Weights of a small transformer language model: 8 heads of 64.
Each number is 200 + 30 x the weight over its row's rms, rounded and kept within 0 to 999. Layers, rows and columns count from 0. The size before them is the row's rms in percent of the matrix's.

# layer 3 MLP down (transposed), 2048x512, rms 0.0659, rows 1020-1026, columns 256-511
108,212,157,191,222,243,209,161,185,157,172,156,194,194,232,246,213,240,172,201,231,238,194,229,218,195,183,198,188,174,178,189,185,147,230,208,197,192,191,210,154,219,282,232,189,236,189,133,219,200,183,264,190,173,213,180,162,210,209,170,204,156,200,136,222,219,232,242,214,169,224,236,229,201,206,216,204,217,241,207,230,204,226,197,282,241,221,236,207,242,213,173,167,253,192,218,213,224,208,207,174,186,160,151,194,203,179,205,206,225,239,210,191,187,176,241,260,264,217,207,207,190,137,244,215,240,201,148,235,170,171,216,192,181,215,197,255,195,209,186,218,206,168,185,207,187,213,222,219,246,216,152,194,174,247,205,168,179,197,232,235,202,150,228,211,221,203,234,200,189,206,170,192,157,235,185,194,219,192,199,224,233,171,197,169,194,264,226,164,221,219,167,174,195,139,143,198,233,151,207,202,200,186,184,176,178,200,144,161,291,183,225,187,198,257,188,168,222,183,213,217,212,203,205,198,215,199,183,130,148,219,188,154,183,181,244,180,218,245,210,181,241,156,223,217,143,190,184,200,221,269,202,197,216,183,215,193
103,214,232,154,198,174,173,221,165,172,222,199,179,205,185,251,197,173,173,207,206,194,157,232,234,219,185,208,136,217,181,169,194,158,197,197,201,205,193,215,232,262,185,193,220,209,190,211,149,245,195,179,221,199,200,213,209,165,215,198,213,188,138,170,227,150,195,208,218,151,219,192,246,216,222,165,188,156,205,194,136,185,185,185,235,168,181,219,203,209,220,200,143,216,174,155,207,175,205,209,206,153,227,262,173,207,200,216,225,201,157,171,135,188,275,175,210,214,224,255,207,209,220,190,204,195,235,131,214,200,206,233,225,215,181,171,172,233,158,166,222,156,132,253,222,242,218,227,172,206,188,176,177,243,202,182,194,159,186,205,194,236,177,217,214,197,242,204,258,223,212,232,211,230,154,241,159,198,209,203,235,243,251,214,232,182,161,242,186,180,194,199,203,241,160,192,249,173,256,142,191,204,213,165,223,227,241,186,209,255,156,192,209,225,177,215,182,173,219,149,239,152,231,185,208,203,219,221,190,263,251,182,179,231,197,160,196,194,201,202,206,173,188,202,208,191,144,224,194,224,229,199,232,207,211,218,203
110,216,211,238,246,210,223,213,187,177,173,216,223,184,181,235,237,197,163,185,232,194,190,181,204,276,168,250,184,241,190,241,180,220,212,179,179,177,168,171,175,243,211,258,191,259,217,187,198,204,257,196,148,196,207,189,170,179,193,185,174,225,165,169,208,203,210,173,192,181,200,148,187,206,209,136,166,236,219,240,168,160,213,244,174,207,139,160,210,248,167,203,137,167,169,195,208,155,193,171,192,164,234,184,170,199,228,221,170,189,202,230,216,216,214,186,195,200,241,198,199,199,262,185,182,172,193,201,225,197,264,201,204,211,184,183,167,255,178,165,216,250,202,181,192,239,208,186,148,131,188,213,152,219,233,270,234,140,198,251,178,180,222,233,217,185,181,165,154,185,182,169,212,227,192,220,239,201,188,195,198,209,184,157,271,179,174,232,199,235,224,150,221,245,129,254,198,176,217,209,246,247,256,205,215,173,247,261,242,206,182,213,185,190,158,195,184,200,205,251,234,253,213,136,225,181,259,224,233,226,151,181,233,189,209,207,188,258,164,234,183,165,205,195,167,227,162,177,234,189,222,190,206,222,237,228,137
101,147,234,188,257,220,162,223,205,200,224,155,217,168,172,157,158,242,172,158,149,232,160,205,117,228,243,209,157,200,137,229,207,207,233,202,225,258,179,216,179,158,229,231,208,201,219,221,218,120,187,144,210,208,181,212,245,213,165,211,149,180,235,220,192,225,204,225,234,174,198,193,178,209,203,219,154,191,172,253,195,193,196,242,202,161,220,197,239,219,181,182,179,193,243,219,264,218,203,182,195,204,171,237,226,181,213,202,127,245,170,236,233,161,204,206,183,191,225,178,191,172,223,204,155,193,242,213,148,224,210,194,198,198,191,183,218,204,212,240,204,148,204,226,200,186,192,153,158,168,167,199,163,210,193,251,184,226,204,229,195,252,172,151,150,176,172,212,211,219,163,180,184,219,217,221,186,206,205,145,225,265,193,196,143,191,195,196,192,204,206,200,157,226,230,189,193,250,199,237,210,206,198,183,211,227,190,224,191,196,166,183,146,229,217,186,173,237,221,195,186,248,205,223,200,191,236,211,207,219,173,229,206,200,180,257,210,146,219,205,203,162,164,211,227,196,224,173,265,226,216,234,234,235,215,231,225
104,168,216,178,177,181,230,181,177,205,175,203,223,177,160,202,202,144,149,189,178,279,231,210,180,204,220,177,188,207,179,185,223,228,235,177,237,204,206,215,188,226,187,209,195,200,185,158,195,220,176,212,167,214,191,226,191,168,211,183,192,193,153,204,194,248,248,261,187,210,235,257,202,188,217,211,215,172,193,208,164,183,140,233,232,235,199,245,229,212,198,224,217,244,146,147,244,183,223,192,189,231,202,182,206,207,194,197,268,206,200,186,210,175,208,261,206,196,201,166,189,177,222,218,198,261,170,205,172,215,220,151,211,238,217,202,177,198,245,174,165,160,168,210,175,182,156,201,164,176,129,198,232,212,246,200,168,194,199,211,193,203,166,190,170,164,217,180,228,192,169,213,203,192,231,221,198,189,182,244,211,181,231,117,196,257,204,169,154,168,207,239,197,235,218,177,217,209,222,231,190,185,200,146,240,226,207,233,198,183,167,171,170,248,202,247,204,198,174,200,276,182,181,238,187,212,198,180,204,177,214,206,205,227,208,177,157,172,257,212,245,171,184,236,167,161,197,202,230,216,201,205,192,197,171,267,226
103,219,201,167,191,209,230,174,187,237,270,202,204,288,178,156,150,203,235,223,204,256,215,200,202,190,166,211,184,211,175,204,196,205,218,167,201,198,211,220,194,205,236,181,230,210,204,224,190,188,245,201,202,193,235,223,195,217,231,207,231,188,222,161,204,213,175,180,178,185,198,229,189,190,190,166,211,165,206,251,258,182,165,217,220,175,189,192,228,210,155,186,135,150,195,179,180,214,191,200,248,124,223,182,197,171,170,231,189,222,148,131,192,198,209,169,151,226,202,174,206,228,181,233,194,127,236,298,160,180,175,220,224,223,238,183,158,133,224,140,217,177,220,271,239,193,162,214,197,162,180,163,208,273,211,151,213,192,172,227,220,225,219,142,203,182,246,188,190,201,209,206,173,187,142,164,192,235,229,185,201,172,195,184,195,170,195,161,182,214,217,215,178,193,212,168,167,194,177,201,225,180,176,247,175,185,210,164,196,256,200,269,209,191,207,169,202,173,219,190,235,187,215,197,245,176,160,130,234,239,201,239,238,187,252,220,223,242,208,179,183,221,229,190,203,191,230,230,201,138,149,134,174,181,182,241,176
099,186,181,139,197,208,148,222,211,225,196,207,218,203,179,207,264,159,251,212,188,216,169,204,159,252,203,180,176,123,234,171,186,215,202,172,180,153,253,192,184,205,178,204,204,152,220,208,221,199,274,195,192,227,158,170,197,232,213,167,243,220,174,186,181,172,141,174,200,220,219,210,177,223,237,202,188,160,200,217,218,210,140,198,185,190,180,197,186,206,154,216,240,166,157,175,186,163,183,197,215,169,194,155,227,205,193,141,220,217,218,173,162,178,213,252,139,180,157,249,200,202,204,215,213,155,194,235,163,207,186,243,212,217,270,164,250,210,192,174,195,237,248,202,260,207,193,172,133,228,220,196,200,251,209,248,173,149,204,188,148,154,150,228,182,203,195,174,221,276,182,145,174,255,209,159,183,208,228,195,179,236,192,205,175,182,163,203,196,135,274,234,168,195,250,193,198,202,182,161,180,159,208,196,195,161,231,244,147,183,172,196,162,189,242,243,241,174,166,232,201,221,237,255,151,163,144,224,206,218,188,215,206,253,194,215,258,201,194,172,243,153,183,258,196,201,182,199,284,221,179,220,237,182,172,163,252
# layer 3 MLP up, 2048x512, rms 0.135, rows 1021-1026, columns 256-511
101,169,199,219,237,168,239,162,178,206,211,211,180,197,224,188,181,201,213,201,206,163,215,232,241,170,226,262,166,256,202,204,177,208,224,216,234,163,196,234,177,210,211,170,180,188,180,203,209,195,225,198,134,196,243,231,246,218,240,186,232,191,176,256,228,148,191,207,205,165,244,206,174,204,196,218,175,221,229,241,240,167,196,173,187,212,218,220,229,188,172,280,269,143,165,221,243,131,248,155,219,245,201,238,175,219,263,213,237,201,170,212,163,194,181,237,223,256,154,199,177,233,215,165,184,208,229,176,170,175,216,159,234,189,226,151,152,227,181,244,168,153,206,181,202,198,219,175,178,190,236,212,202,182,162,204,212,224,207,157,194,194,221,137,181,202,187,226,250,112,136,157,138,223,184,194,149,178,228,181,150,123,149,187,180,206,224,165,239,200,214,200,239,188,242,175,182,234,190,201,155,173,220,204,230,238,152,226,128,163,175,233,182,219,222,226,243,151,191,229,213,152,179,245,179,187,209,186,192,197,207,196,230,224,204,265,205,228,196,266,235,201,191,195,230,197,230,188,149,188,229,222,116,240,175,154,185
101,195,118,227,209,229,176,167,165,210,216,181,207,244,255,192,259,219,187,217,226,201,196,238,194,196,197,226,134,248,167,229,258,173,234,183,212,207,198,195,187,174,222,185,157,181,233,249,218,208,216,163,168,170,245,159,191,192,163,193,161,229,227,212,232,165,218,236,193,254,180,225,231,180,192,168,147,190,184,262,227,144,238,159,137,192,215,199,209,162,220,218,154,214,154,171,241,229,162,311,174,175,231,167,216,196,201,228,197,214,180,212,162,232,163,223,184,197,228,248,168,177,207,145,234,239,227,155,192,194,177,188,198,183,206,143,207,178,138,241,177,184,221,226,203,214,194,225,182,196,190,193,202,185,200,227,166,210,197,132,203,200,215,235,186,236,243,118,219,220,155,158,164,204,229,197,255,183,187,167,232,187,209,198,248,187,175,222,178,173,261,204,211,241,179,191,227,157,172,194,189,158,255,200,192,216,220,197,231,157,212,212,204,246,195,252,204,191,191,191,183,162,221,171,124,200,176,156,227,190,201,246,237,228,212,231,173,204,185,202,229,239,194,244,200,196,154,199,241,217,208,201,202,212,237,151,194
100,212,204,183,200,199,211,193,212,167,178,192,215,218,168,214,220,234,153,199,147,183,232,163,164,258,215,218,205,254,183,223,233,205,176,145,214,214,229,202,190,256,213,221,194,200,164,195,200,164,201,304,171,205,194,219,152,210,196,173,188,226,185,234,236,198,199,211,196,217,204,141,148,233,200,213,214,178,186,187,201,220,245,223,197,218,195,187,192,169,220,239,232,198,214,195,200,210,214,236,201,153,206,228,196,203,206,197,164,182,228,210,209,256,168,191,151,133,175,211,227,228,182,180,196,206,249,192,210,242,169,196,174,205,180,213,215,202,252,178,182,186,189,197,178,261,200,175,240,169,164,175,229,247,190,214,109,164,179,224,140,132,198,192,191,171,235,144,198,219,218,194,193,200,214,212,174,226,155,222,158,188,188,212,202,206,137,153,208,207,207,209,106,156,170,195,213,221,239,183,231,217,156,221,193,187,216,215,204,249,150,234,191,216,212,218,176,221,185,238,190,174,211,225,165,145,160,229,216,167,229,213,123,188,148,253,254,235,189,128,211,186,240,195,236,262,149,149,234,205,211,235,210,199,164,190,205
106,159,188,203,186,255,179,257,251,162,238,218,159,263,195,238,178,181,167,190,219,224,167,175,208,206,259,221,248,180,217,214,165,208,261,185,172,217,196,206,220,180,193,231,192,233,130,224,167,197,212,238,169,210,168,140,208,232,186,282,248,208,219,230,224,168,227,176,186,174,187,191,209,220,244,190,217,213,207,198,203,185,221,171,211,177,182,171,163,152,168,170,168,173,182,232,232,252,209,253,176,206,192,214,200,200,230,223,217,228,201,134,213,199,205,162,207,172,209,212,235,233,211,191,224,203,181,156,164,180,165,207,226,216,220,211,152,224,211,177,195,209,185,171,207,154,199,165,212,204,206,226,229,163,236,221,217,228,259,198,203,163,212,231,179,142,228,155,244,169,184,253,229,166,207,223,206,221,193,194,203,147,174,140,190,163,233,226,234,194,176,192,167,185,188,190,198,196,218,174,209,225,188,221,167,198,185,186,188,210,158,179,218,192,196,202,255,267,274,188,211,200,202,178,222,146,192,181,133,194,242,241,222,186,123,190,174,227,250,145,194,263,221,206,199,208,180,170,149,234,175,186,163,168,186,194,208
091,236,190,196,206,170,218,238,242,206,186,205,183,247,227,214,180,173,184,226,169,242,176,174,264,225,204,190,236,216,124,188,156,198,164,220,233,264,204,153,157,201,232,189,207,162,207,182,194,229,262,205,200,176,208,208,207,171,167,223,195,223,239,168,193,193,234,181,164,200,189,185,196,191,205,238,185,248,200,236,182,231,192,215,208,236,180,243,171,168,189,223,261,223,157,180,263,238,183,174,208,236,264,239,196,213,178,171,172,227,177,169,198,189,151,219,226,193,180,227,259,217,182,213,205,202,185,210,197,222,240,178,227,210,165,214,159,237,236,213,248,229,241,237,196,181,237,187,200,246,166,221,134,149,175,216,184,194,219,190,205,177,171,169,213,157,180,228,212,200,231,220,191,175,239,219,211,188,179,252,262,169,217,219,168,258,147,172,250,183,243,221,213,194,212,168,284,165,179,208,190,193,208,175,225,195,181,251,210,210,199,225,154,154,190,205,192,134,179,187,198,261,188,161,220,196,225,186,188,156,209,204,179,234,183,196,204,154,192,174,135,226,169,210,168,194,168,232,239,225,222,248,214,222,192,199,157
107,190,188,163,241,213,199,162,220,213,235,196,258,240,192,232,198,177,210,223,227,200,150,268,216,215,153,183,169,167,212,245,186,215,247,215,176,237,189,220,248,207,210,165,176,213,216,207,286,150,205,240,206,221,231,154,172,190,192,211,159,244,180,195,184,217,213,182,257,200,220,171,207,213,162,214,248,174,176,181,227,223,178,204,205,211,226,243,160,213,193,163,201,235,155,167,101,183,230,224,206,183,208,186,162,210,252,194,223,215,127,209,212,204,228,232,254,210,167,209,201,179,122,184,229,196,225,203,174,251,200,209,211,211,183,191,237,208,193,215,229,213,165,196,193,179,194,197,199,247,227,185,189,164,232,165,194,131,154,226,179,205,173,186,166,233,205,187,183,235,154,212,178,82,176,216,206,168,228,192,268,225,171,203,167,203,195,187,198,224,195,180,163,217,178,159,177,171,160,231,208,190,184,219,187,182,191,208,212,167,176,133,192,231,165,194,210,194,185,192,225,231,192,185,166,216,183,202,233,194,257,212,196,175,154,212,183,268,253,208,219,248,202,174,175,252,197,225,225,208,203,184,239,190,137,219,146